From a checkpoint of a small transformer trained on Wikipedia.
Size: 15 layers, 2 heads of 32, 1.63M parameters.
Architecture: RMSNorm before each block, rotary positions, no biases in attention or MLP, untied embeddings, normalized queries and keys, local attention windows, value embeddings, learned residual scales, skips across layers, capped logits.
Each number is 200 + 40 x the weight over its row's rms, rounded and kept within 0 to 999. Layers, rows and columns count from 0. The size before them is the row's rms in percent of the matrix's.

# layer 10 attention key, 64x64, rms 0.263, rows 10-20, columns 0-63
112,129,212,163,236,180,216,127,209,195,205,247,223,187,172,203,277,180,129,235,182,145,178,271,143,217,236,188,193,169,231,175,197,169,281,136,200,269,191,189,250,237,169,274,180,196,208,188,266,194,198,197,135,174,252,128,134,197,207,178,172,243,169,164,166
128,183,218,222,246,177,251,195,141,180,154,222,205,202,109,275,243,217,135,263,181,212,221,243,184,132,257,231,165,163,235,146,201,234,203,243,123,209,255,205,282,196,207,245,195,234,197,241,240,185,197,184,245,204,167,130,181,206,152,197,187,269,156,173,247
100,212,225,211,272,230,174,207,212,164,283,207,195,207,144,260,229,181,171,133,174,138,158,135,246,190,197,223,197,202,144,191,243,229,160,215,280,141,178,225,180,139,249,208,262,186,217,226,208,250,212,201,234,131,171,308,240,230,184,201,213,194,208,142,243
107,182,190,224,213,107,221,259,140,250,109,168,216,208,162,170,203,227,241,192,215,213,233,154,253,124,223,189,140,157,253,155,214,212,203,178,160,229,232,212,232,186,253,256,212,202,228,250,231,237,163,187,190,255,183,282,177,225,224,208,122,119,180,225,177
111,255,237,231,163,194,182,120,189,201,223,292,218,212,249,130,140,237,199,144,246,135,218,193,221,246,182,156,151,212,126,226,177,242,122,244,202,189,216,204,162,196,129,177,153,186,160,256,202,200,171,157,206,190,249,161,191,225,146,244,268,174,171,203,212
111,187,178,152,225,242,201,222,166,232,186,212,142,210,169,293,204,258,201,134,178,277,249,169,192,173,243,254,97,148,225,150,194,171,175,155,217,194,158,240,215,222,249,278,212,249,226,160,193,206,179,219,182,198,138,146,193,180,185,189,127,238,222,140,170
054,231,210,198,174,169,222,162,232,135,131,187,210,269,187,243,205,177,199,254,238,259,270,177,233,244,214,216,199,205,191,163,150,282,264,135,203,131,164,172,196,130,151,201,205,151,216,229,188,107,196,172,254,170,163,203,215,269,219,267,187,171,222,219,220
078,115,231,133,181,199,190,274,196,172,201,177,278,217,186,214,146,212,147,225,145,181,188,196,171,179,249,246,232,239,228,177,155,177,298,264,168,216,187,204,218,245,232,234,224,159,82,264,215,168,234,218,228,179,204,227,142,216,178,178,232,153,177,218,195
104,146,208,145,162,208,186,269,201,186,258,189,242,195,265,318,197,195,229,209,185,153,190,192,214,190,234,241,226,230,197,208,181,93,211,256,209,161,207,212,197,179,234,248,303,239,157,227,258,242,236,201,229,165,246,245,179,233,181,241,188,160,177,213,139
069,176,241,210,203,207,211,247,205,217,222,259,194,212,186,138,245,242,212,245,217,202,185,180,282,166,207,178,112,186,201,232,189,260,257,169,179,250,171,127,183,230,252,260,254,146,155,238,238,213,181,289,261,237,248,226,114,208,151,188,206,195,185,150,218
100,175,244,218,138,180,176,236,248,174,274,206,272,195,237,195,230,190,222,223,198,211,187,164,223,173,238,216,195,184,206,195,171,181,240,225,144,226,222,208,229,177,209,193,254,178,151,243,250,284,186,215,203,187,248,317,211,276,181,207,249,85,198,187,119
# layer 10 attention query, 64x64, rms 0.263, rows 11-21, columns 0-63
096,185,214,259,179,203,173,191,129,217,240,122,256,172,164,273,181,189,183,188,136,201,187,208,173,194,204,185,268,138,154,154,167,245,242,204,188,160,204,195,140,143,249,175,243,197,120,282,149,244,244,244,232,195,198,221,182,243,240,181,141,234,204,137,223
124,191,210,289,249,255,174,179,165,157,232,195,209,217,144,202,230,124,172,268,221,212,169,114,158,225,231,222,222,188,192,166,219,234,261,234,163,225,185,184,238,209,209,245,273,195,271,176,126,274,154,212,157,168,181,223,225,147,182,209,179,209,217,111,186
101,201,210,263,250,167,247,223,99,161,273,207,230,137,128,190,152,218,186,223,239,184,190,175,197,224,224,253,244,165,216,214,200,216,221,239,166,215,148,235,169,171,267,217,235,228,132,222,127,201,247,129,272,229,150,236,225,181,204,199,153,181,186,199,263
092,191,193,182,151,246,162,193,226,137,182,241,145,241,248,197,160,220,179,219,224,178,168,187,197,249,181,164,125,209,182,174,135,231,206,211,195,210,175,171,209,255,148,170,85,209,182,283,241,190,131,175,159,236,287,189,147,236,176,269,265,215,192,209,198
135,240,204,237,313,191,164,175,127,174,159,224,176,203,153,237,163,208,178,194,227,278,242,184,183,175,229,210,227,173,229,158,256,182,209,203,213,227,167,237,181,187,183,296,223,224,252,133,150,193,208,156,195,240,156,174,219,168,199,149,111,244,201,115,180
097,289,187,130,198,277,163,238,190,302,179,276,194,142,170,165,281,185,174,233,165,174,152,216,276,204,207,205,204,163,142,187,167,230,224,212,236,254,236,160,218,230,163,141,158,185,239,191,235,237,221,211,153,248,222,178,211,196,189,258,223,234,212,166,193
090,261,168,122,236,249,226,294,155,303,197,263,249,225,156,166,175,211,158,210,182,138,237,229,249,233,232,240,218,124,221,221,247,216,215,207,200,218,191,202,206,246,188,182,244,219,221,185,214,274,273,251,199,141,161,164,205,231,167,252,202,208,206,195,193
103,248,182,150,171,237,220,250,212,273,248,188,265,204,181,181,208,189,177,224,176,94,206,235,228,184,222,259,210,125,237,219,210,248,225,218,176,259,204,162,209,207,226,175,284,192,214,268,220,282,212,257,209,149,145,233,203,248,142,263,223,210,189,240,170
104,217,163,172,207,232,260,198,229,185,140,214,172,229,220,188,245,249,225,170,161,269,334,220,188,157,224,213,179,198,208,208,224,176,192,185,192,145,237,225,246,230,251,192,226,254,192,119,214,131,229,168,178,143,179,141,156,115,245,187,204,164,163,161,243
111,193,149,81,214,249,284,238,265,203,195,215,211,219,185,193,185,210,238,181,125,251,267,211,186,207,259,291,196,181,214,234,232,185,206,171,119,153,244,178,264,263,217,182,159,255,172,193,237,168,218,213,142,165,195,174,183,164,165,197,210,198,167,185,228
099,204,267,264,244,175,149,191,162,225,253,199,214,211,219,249,257,182,187,253,256,126,180,171,178,236,161,172,248,224,199,152,205,236,206,214,250,252,161,183,164,174,137,216,293,126,235,196,181,259,245,184,302,178,189,243,208,202,177,220,183,158,189,222,160